Part of a small language model's weights.
Size: width 256, 8 heads of 32 (1 for keys and values), vocabulary 4096, 9.68M parameters.
Architecture: RMSNorm before each block, rotary positions, no biases in attention or MLP, untied embeddings.
Training: a variant of Adam for these matrices, 435M tokens.
Each number is 128 + 24 x the weight over its row's rms, rounded and kept within 0 to 255. Layers, rows and columns count from 0. Numbers have three digits each. The size before them is the row's rms in percent of the matrix's.

# layer 7 MLP up, 704x256, rms 0.0636, rows 648-703, columns 128-255
096:116134110123149154144146131146142095174118152134108159131116114129118113112081094122191132079105118157131146106133088135118148146141117130133154092130117128148186101123109134123138147138134109095108097143114117140132185157143130142111094115113127109116167166166069148093101109130106141133087131134160093135144117117133150133119133134126202095137056135128111133141125157109107045150145
092:136123144153147161119139116170092094143154162101095124128133118139136147131125175162115139130089083134138144142126154123100126115158101109123169161153166116146135116139112129127121126095170161140151121153059087184098096115151092131112146085125153119123118098100176139123151114141120160121135139115131146083168129110132169142109132125136101102109116179161101086150158127131105118124158
103:101167117090140114125112111119121143129085159144140183129092132148157109135088113123136135114129129093130146109123085125141129114159133151140129145169111128156166143114167109155122089108115127129123160144130136099154178104173129122117171122131135167109128118125097137112141138127142136137135132110103131142124071180161095117121126103134140134120110131159111094079152139098144119134186
106:139136091130132135136130136138096140103137161158177122135111157136122094139129080138159125169135129130160154104173087115104111115130129137126140115120124102131101157113138123120149056095099139151126146129109140099159137184113125092145095176118152118113123114131133133119109132141140148150154125093147174108120146156175100147150136115130153126124094168157104157138159133144133150127133
093:171177130151149169156113155079121120138121094156093115096119139102144133098139118141132151109093148171134122127165123143144129185145155120064168091144165116120130131129106124164129127123117138119150080157142124133124099078158100131136113111106133119124113110129099103115151104120178112116168134146101117118167108148194156170155124196127134134135137118144111145139132126110091116162155
094:133132092145133094165128122115168139076168112103150103100133151135119144118121113134140118189108158134128117138155138147126149128105126145104112119142102138107136129140144118114136111131110120108127076156128130125113089134080126132173101123178164133126129063106132136135143103133130154135145122164120124128142102068091156087130171095121101125152092168151133111155147113119139154122162
093:145129148136131137143109135149156113150097167158159128127136141156155062151166155153140126118160102124140166142117114120077148143157059083129142089199118143145152109111159100151103147149110134122151164136165140175182093118121105149130113093139105112131144178117154156121124137112147131130087133137109088157124174078137134101113108123156138113143143116189119104107107099069112145104135
108:128145127113122216127131125115126074122074121076122097125135130118147150095120134061153090132157102125138126145136137178051145166150108129131097145151124154115134101139143127135139111156110108143121162146111131139162144153120100134111126139145120145126181127175121132141139148119145138119123135077152098135142107126120103115120103088137151131084146142199140153134130124119145129133151
088:117138145085150117147100122095122148110147139114094091129115142112127154150153132146143109147080174117110147100104151102134102155107116128151169157164168129126089088136067117129160143126113135117184144107127103123165153139117089111101177111090086146139143109138121131134112128170121110115125142120091121136134155116132093106125115147149134171112150126148139086155129103131133123112138
106:147119123166124099150131114135131141120128155143153102146116153114127143174107123126105161116106105132102121110155121084089172133161109122117136167127117144111129109119138137113088186138098132114146100120117095135147103135158113138123144135156106067107087127101121145095116143136136134146118133134091087138107123135144119096140105111110146125114146136120130077103095106078120133147130
094:140092141088122114150163132113142102145153139126128098142180110157132089135157108086161103126126098116134150079127108113091135140110118093138110130138146097152164141108157128145130133125130137149145138152158103097200181125118113125170116112121145122110132152115125156113090144116122095119136111134102126107116115114157156071121147160140098135151143130116059116143122109132131149109118
101:148116110124152127162119103118129105172141083133117159117124124178093178111137166113112104153123137108106113153157124135102157127123092109181174129158135103155152084142143121156128119127143086172131154081151121096089131121149142113126124103120132120110188118130132114128077100122107105122111147144153133123114170173140119143159118115138108123147155137150146134129174154141083094157120
106:195174106093143084086111130124106111134144128113159117075134109102118113117136129144102159137131116143092137110132109134137140116156101111120120118142108153140134130115150095132158100157123176178100100118119160083156103112084094107089135072124119105098082110141122115112163123139135167147149127176114162136059106131160119112127128138114173140114154147115082110107091136166112154183142
095:129136156178154121188103089149151115148139132107147080140109115136112111128134133136123102130117113092131155144151141117100113107123140076147090109143136128122101141095177129086119070112131128145122109136148101161117132114092163126169134135131149141135152106153162117105102120148134139108124073094114179116142154114144157165140177111177110100153133142141068155132124114119139118135095
106:137157148135144125104135122136122150128117119128105111119107144113121100158119162124093072109136114159144135153164103121156126129128142148121131136145116120136122116159098135121096175151128146124130098073151139140078123139100148133131137144121139131124167150155109101167123147109093084133117147123171141144135149166122124143102144157153140081144063168107141150116124159162108144134169
102:130148100129111115131105176119129148101123106110095128101112107103065092146131145115163143179112162111152123126115134149139118129103116157160149124151187152106135153152120137145120110172150112105092100161140089175155138155151110147128137135114125141101096141090166122113161115165096132126159143095108135156153133144136129097101130138130142144115092129120109114141118153155133109132118
107:101126145127139132142137104081126148142113140180115155153069122147121106152111169129096110087103113125123174083087125142110170135169097137134135158129150108140158110101145151144104125131130145136128133121190136160148127135133091146174114121130118103078154119153119178122106125176105074121133123116133131119108147143164137075143134119138124132114153120215111144143163146114129142118131
109:123124142104107132119126095160069180123154128139119132144149094113129099114081127149113147093131077142110130158088132120141085172128125104109126101132128134146110167118137126144115121188120130150123122142160156125123103107153139127094145139120140082116137142142107127128159118120137119133123098128147138139135112092092150136119124128145080147127109085134114114146115166143154162111093
103:142114162116152149134114145148114105133111141126140102098075132113134117136145104170099143116134096114140174142133188191102103087116118111085114108127135102171149173148141119115134110140162123133106133113112107162084104155152091160147143097106123129128162133133174177124159132108088102135115105106164116159124129132103153138110152109117151116092126165162144130162089121134085135148106
098:122119124135088157138138145167132070181135126137119132115162110121156098137141157152150124157165128123140103130094156110086111135152097114130120089097121183149180133121145142164136155161142101168133151110144123140135066129141139150130138096116128076128154158144153112099125143122156103127123115102105078150109114114108185131153161091075126140114120148155103087086117114083139105116092
098:116165127099140078194185147108111114114146122122086112182075120105133110115132166101133162106117164085135105132178123089124131106098083102141086124140102116103149109138109127089127140172102132145149105151152127139110155090154145138147137115148100157130154127091131095116162176125130147147131094144112145124134113116148108124146117113134113103123121075135114116150151141135116170130166
114:113119181127069119090101162141104151134179139123113122130132129179125161118112114114138140153121141141123086141140129116081070138072135127126114115136164124098141161150112142107134096072120133130122151169106089129091079170093161161168129156135098143147127123129134110140132138127109136151161156099146182156126121116139124127148131116113133152122132119107134138117122138126120150113099
101:162135134114127124125078130131087108142155107142117147114131143110177085122119144102105130157124098127135123114124161139105158117126147140173112172125094101091107126115166152114156109101160096139106108103113106119138167116104161129129080141130149129153134098118070080142134100113128136155148106167130150152124099105105158134134127086114120135130113159080135156134111141110105095152158
105:109125155114087137169113150143117127115087139092133133153123104109139134119128152089118162147135134153145069154143127118105098135105162085128109112089141077117129147125140094156149109096122124159139089143142121152158124142122117107131088109111089140176155145109166086092136134102125112116130158115130127151105142113124181117110107116122157135139112110156114108118155117079120150143102
103:121104162102158150143161109080161111130147155131189140135138125148152090142126108117102108131108132113143159110144135080095133139149155098166138099150154128100129161111113129151137080114137140156114180102111112148165100103133120138131148093141100114086124136140148098122152167140130153153157118150131159108120110146113158145133136163124149168122137087166106126155115126136125117141105
082:130109116100112094162156123174117106151103119082101142126136093117081075146103103127144139164083142120119144136148088155137123097129122145137104135138156130121137084122120115121134136141135131103121120146152094124124142160137145173163104141119159150127109174118165185142120173139116141075118135117161150173126089141114099137090154124084135138135108169124155098087127130083127153140100
099:097132128157104133138112110168133115129130116122106158103123121104131107080094155148115110141129079186121142145139075123120178129122130126129104169155138140101116129134137107110119112162156139129132185104090152113126103089149148203104124108130166103065102116109118081158106139134120137182170084119121138118114137112125107146144132171132102144113105136115149131134120152152112103152081
102:116163150123120158111123149133144138086153145140110175106128129132114140145134093170140154122149149111144109131159105117174123150117126118153112149149127139161135148147127131127136167116116122105099133152090154119089097127148145104170170158121126130126132085126122109095113114116155197150167147090116159152140095130144141131127141118097137128147134090087136131108134169120112106091126
112:148131129130098096089122133131134143109118129128148136137137119129149134106115075098164154131157099100118155166093122096119157127132147142099151138135123131116083110108160108142125100168129102154098116110100157152125125121126151144106144129147119116128092076149090105137143101102131141124150139094162097115147149165112130112166127112087071117115120122114130159091102148116123126169079
104:152130147121145149123142118126141126089113152139114144156152121109138132082107126115146121111119156113098175121152136104120133107047121138135110159142091122118101066135124110134098129119107130122132180121120149125115118097126164146154096153127121149169135085094115113139112113109146124131136123174147149147088088139128196128164123098106105140109087121133151140129101112145159134118170
102:108119145128128113164182089121142122097110121098106112156172148131121173155113107174090106124080162111130176088109102106143125123080103141148121153114058139111116124123112107125123084069135140076123157141133115143147132153188104146101084134133139151175148120130158162115156142134158142123090133099164124108128117104125149116131148150143112111129144157146133102147146108107128117094128
109:145155101120119150127096085143146169110118120111115119139121121118129161113130148128141160149098083120088122091159105132138153095164147126122117117147149120126139104124113136111095173103121120085151138146089150114130150102148139120139093159171157093111100163121181104097119100150148125122130119090119098113150156139152166124146070142132100131097171178140132142123093137133144128128150
090:161118127142094128125104131122124140119085113114130079142141138122111111143121105102139159118141103171125097133140111161128120163128125133085092154144148154114079157148118115092125135118148117091176143136116108145084122179114143160159110150124127073163118137097134107127106110129154130129095143091140139103136110105158115129134183098173109133129162176129104084161114129120154138144136
088:139165144155150083130101107124117126109111114096172157105130142139094122129150122113131135105103103118136154127101151140126155098166179107137146152143141122123107109142114170136095118160164173148157135090158167128145096092119141148130111106113124103126114121170129072103129122097151082149121103107120150149164149119106115097115132136129129136137109167165135127147110140150110129137118
100:083124094147113122106137096137151104135127109184128118121139127132094133115118044114120099091145108088121129137155073155161193123143157102162126125143109145129150104124120083086106131125132162114105152147121114116148159113090139141128104134122140148145146114150123105110112107143082122130136094127091141085151089115123115104091114108112141118106118142144143172147105135121148103154152
109:085105093091148173108117149169139141104122165101151123155119135118093147087114099084136166123119113152166093096120133115138124176145073071151118119126122119099126125113151099152104124142110182126128167124087119165123142122115115117098117094104153133122134123141126121168138120093139142138147112161143132127114110129137146161107127151125160091118123125120138083146159135127154124120177
104:126142142158087151104106122119062101099118101167152154136114168121124134137085132092126133142127122143134172125109092099091159143089134121149127135138156158135123107134134145120082136129151109081118137100136121147182166192144127125156144153140157126119155177159106120125127073093168127138111121143133145103133173126125128127140099117132140146142109129116212138132111141138144081166158
099:182111167107093138097165141137111109116158110172127108074130106088102105129119122134151147111127117147135064165131088149089149111118156149151102126136100118174133098181101130138136150125096147144119127078136126105122157109098186162158128156127132153142112149103098110107140117067170104120094100108121101148115107125124110133164135129128106100109158133093120153150134088118074125102089
111:124106145150096094107131155120114145117110133120107131127116142118127088113139169074106076075158072143179141136131126114134115105147101114128111145087149169182136155138165101149079152167181127101115143144178155142119099134107097134135168127119168123115107138162132128156160126118141115143183130129096117111094151122142111122105132155121139181119161147142100146110128136133094141124121
105:101150113095099146129104082099155146092148133118127121108129132097135102116121185127171139137159143161128156101123149132113131110087099124114141095133099180166129137137148116131127169128123101189150134141176121060112161124108120084147132116107102155158132142120154128132133098142133122125157133141120122124166144121163129121143139138128099137132162088115103135141182106120141180120101
102:141136134149125064154133098100158138129093115113146170111150107117141140125119090124097165143135130102144120139121085131112136116072137140161100163071129112102137125122113080112169098110143123107092092130140096089117145106093177125111149124137120103140121101109126116147132158109109137129115111098136128105106129170144103132152110130093091094162101129178121114113111102107145128115123
104:127164136118133145118131100111105104166149116185144111148138126161149099133103149184186163126101120113170141114175105104105169112126163139115100105125160121170161094109102129103128132085120104146119106144103115116121115135124147124130142099103134134159190125108154127122158137138083172118068134170146141139153152115132121148124157130161121078140106095115113135148067130135131147136165
081:132103109127148163133148140129121091168149163133146086176124130089113104143147099118125147137066179159166127131121202130115124122144114123142140112142142073130136141141113129118154139106123145118138103144084105147127107155123145112118109104080104139152108107100125133126096150175123118099137132166186084105184130118112155150090121125130157110104124170146113090143084079134118141105165
118:099133159145120114156133120076106139102153122120157139142135141125146112128136156134104093123123119162153119097164124157114122138106133132107158115119116154142129093176115120124108109090134111092111172132133114132139129158106144110090142151090122149136141153154124149140144077151125172128115203113115130091127182137161127108089162111161134082131147076107115095133117113113162114165119
090:158114081143126129161113111150169105138116153137133123090119140149132130127126136106141129137134118106108120107079100098111138163148095102170130130104082117127133124154111130103097158142166109118085118096094148133117143136151130146139116114198102085141108136114132154166145122142137107118113157115105132120164124128152132158120120114127146123175114101135159112157131170111114160109132
110:105130099148134130099112166096165083128123145113129127080106155159089183123115147154140143132104132152144122108134171107133145159136119116149136131138130145084136153166132104140103157122178114141119148153120134148158105116161160127123141142118138081142147078164113128096113111106125101135147093098107148160134148111142121150134130085140169176132123059150076141167103120140169139115126
107:140127216135119110153099061117108130127094112113120125180141076112128119146099066168104149101139175118154121148099167173117159121125139119105143144088091135107139134117097109128151116122079156157147120122119116083156186146120122108141114124110145159148133096129135119127132111133099190118091146126137146118108130120125099161129111099152122117116102155101128099091139101117137123157104
081:131131177082162165177112121100115091152183113160049120151139136119138093127158137106078093118126145104133098117128156138148109168147128116118152105128145105177104148153146124116107130092110138147128104157131117119102132128096108142125141135104107151210112092117122181122112105135138101077136122075110101101155123131122191159104130143122116122150147161130117104153123094136111145146135
084:129149181140094113098153141148118134061065148125085135149177162086098103123161138119112109090100105118153144124131105102157130136137099136123126144117129166092095129175100155128153159140142094126129124118144147107138148105137091169122151157140145162114153163131091132125102116077129150121124118110140118112148180141134159171092160119136148117124099167174131099135137140104117110149113
099:126095119126107167150133083127150116141158111159122096112144125110106155154163165120140115104109110119107150107138119098141114162136152138121146081134129085141126163134163104143109079130096083138176126138143084129147102148139108128142144130164098108147124087088178105109170138136184094117148114102079094135154160119105139105150128141163127114172146109151157088118130103081121136123151
104:153114108132148137072091122115158134116145122094111163095116076155085131134166148133100133096100140150132142170150128115144106121133123154150133169165147090121115137137105129149165110111151154128135130140185203106165126133134111120182161138122103116145146149121127139102131131122130132130143132093126128151103104119139114114154079121113103186076138182103135145147147131160146163168089
120:150178077169117104081126121096118137109128107122129146119083131077131117091115143162122168141136122127096138150123102144131133159160153169117145134141112109127095139123096133109123102147131137160157129136075127093124089134116107128100131168139139106148117109163091070114158108111168118096143123108138116093141162097116084116155105171170079106147127107126127130102084127130170124170104
088:141122081147156101099170142117138117084170145144140115171184099135122151145114136144111112188107134124121141132104131140106114154084141139128121107196116152119145116120120143175085123154140165127140125141143114128151135129136106111121144146137123131136125084127105107114113122144129147110152113133132102163083120139120149117141076178122106131162097116099153140103109076173157168107130
083:110117111098164124089117132125127129120136159134110112200148120157112142169154154097167136134087121131122110126117130110140149157132137163105147116134143131147101117145130113139111125130133141177183115163131125105126117157127088118128090165109112163145127050130144133143138118136133128054181124130120128152146138138127182149125107104129093141148130165114111128114122060169107129139140
086:131141182069122118111115101114171117120157111106170122168132132128154098160137138116140116134105141121139137160129149120155083078115142120140096132114115096155123106128151121123155159085112130133143084093118114138098156106148098161105147107129133142120127135101147132120087126087138134142171126138132145152171097181151123155103179099151093149088169146112065131123173144163133155145153
104:154116124119132164155126175135126150125117186087125161135114101145111089161122116133182098107109127143134219111117121177107084114087099129166133150136100107156122139122144132110149080137107133122087100106130137115119147130115149117129144156128132146148125131156171161056100107134149131108110138149131111159109152104128145126135135148106127145122159154103094114142160110151160110090097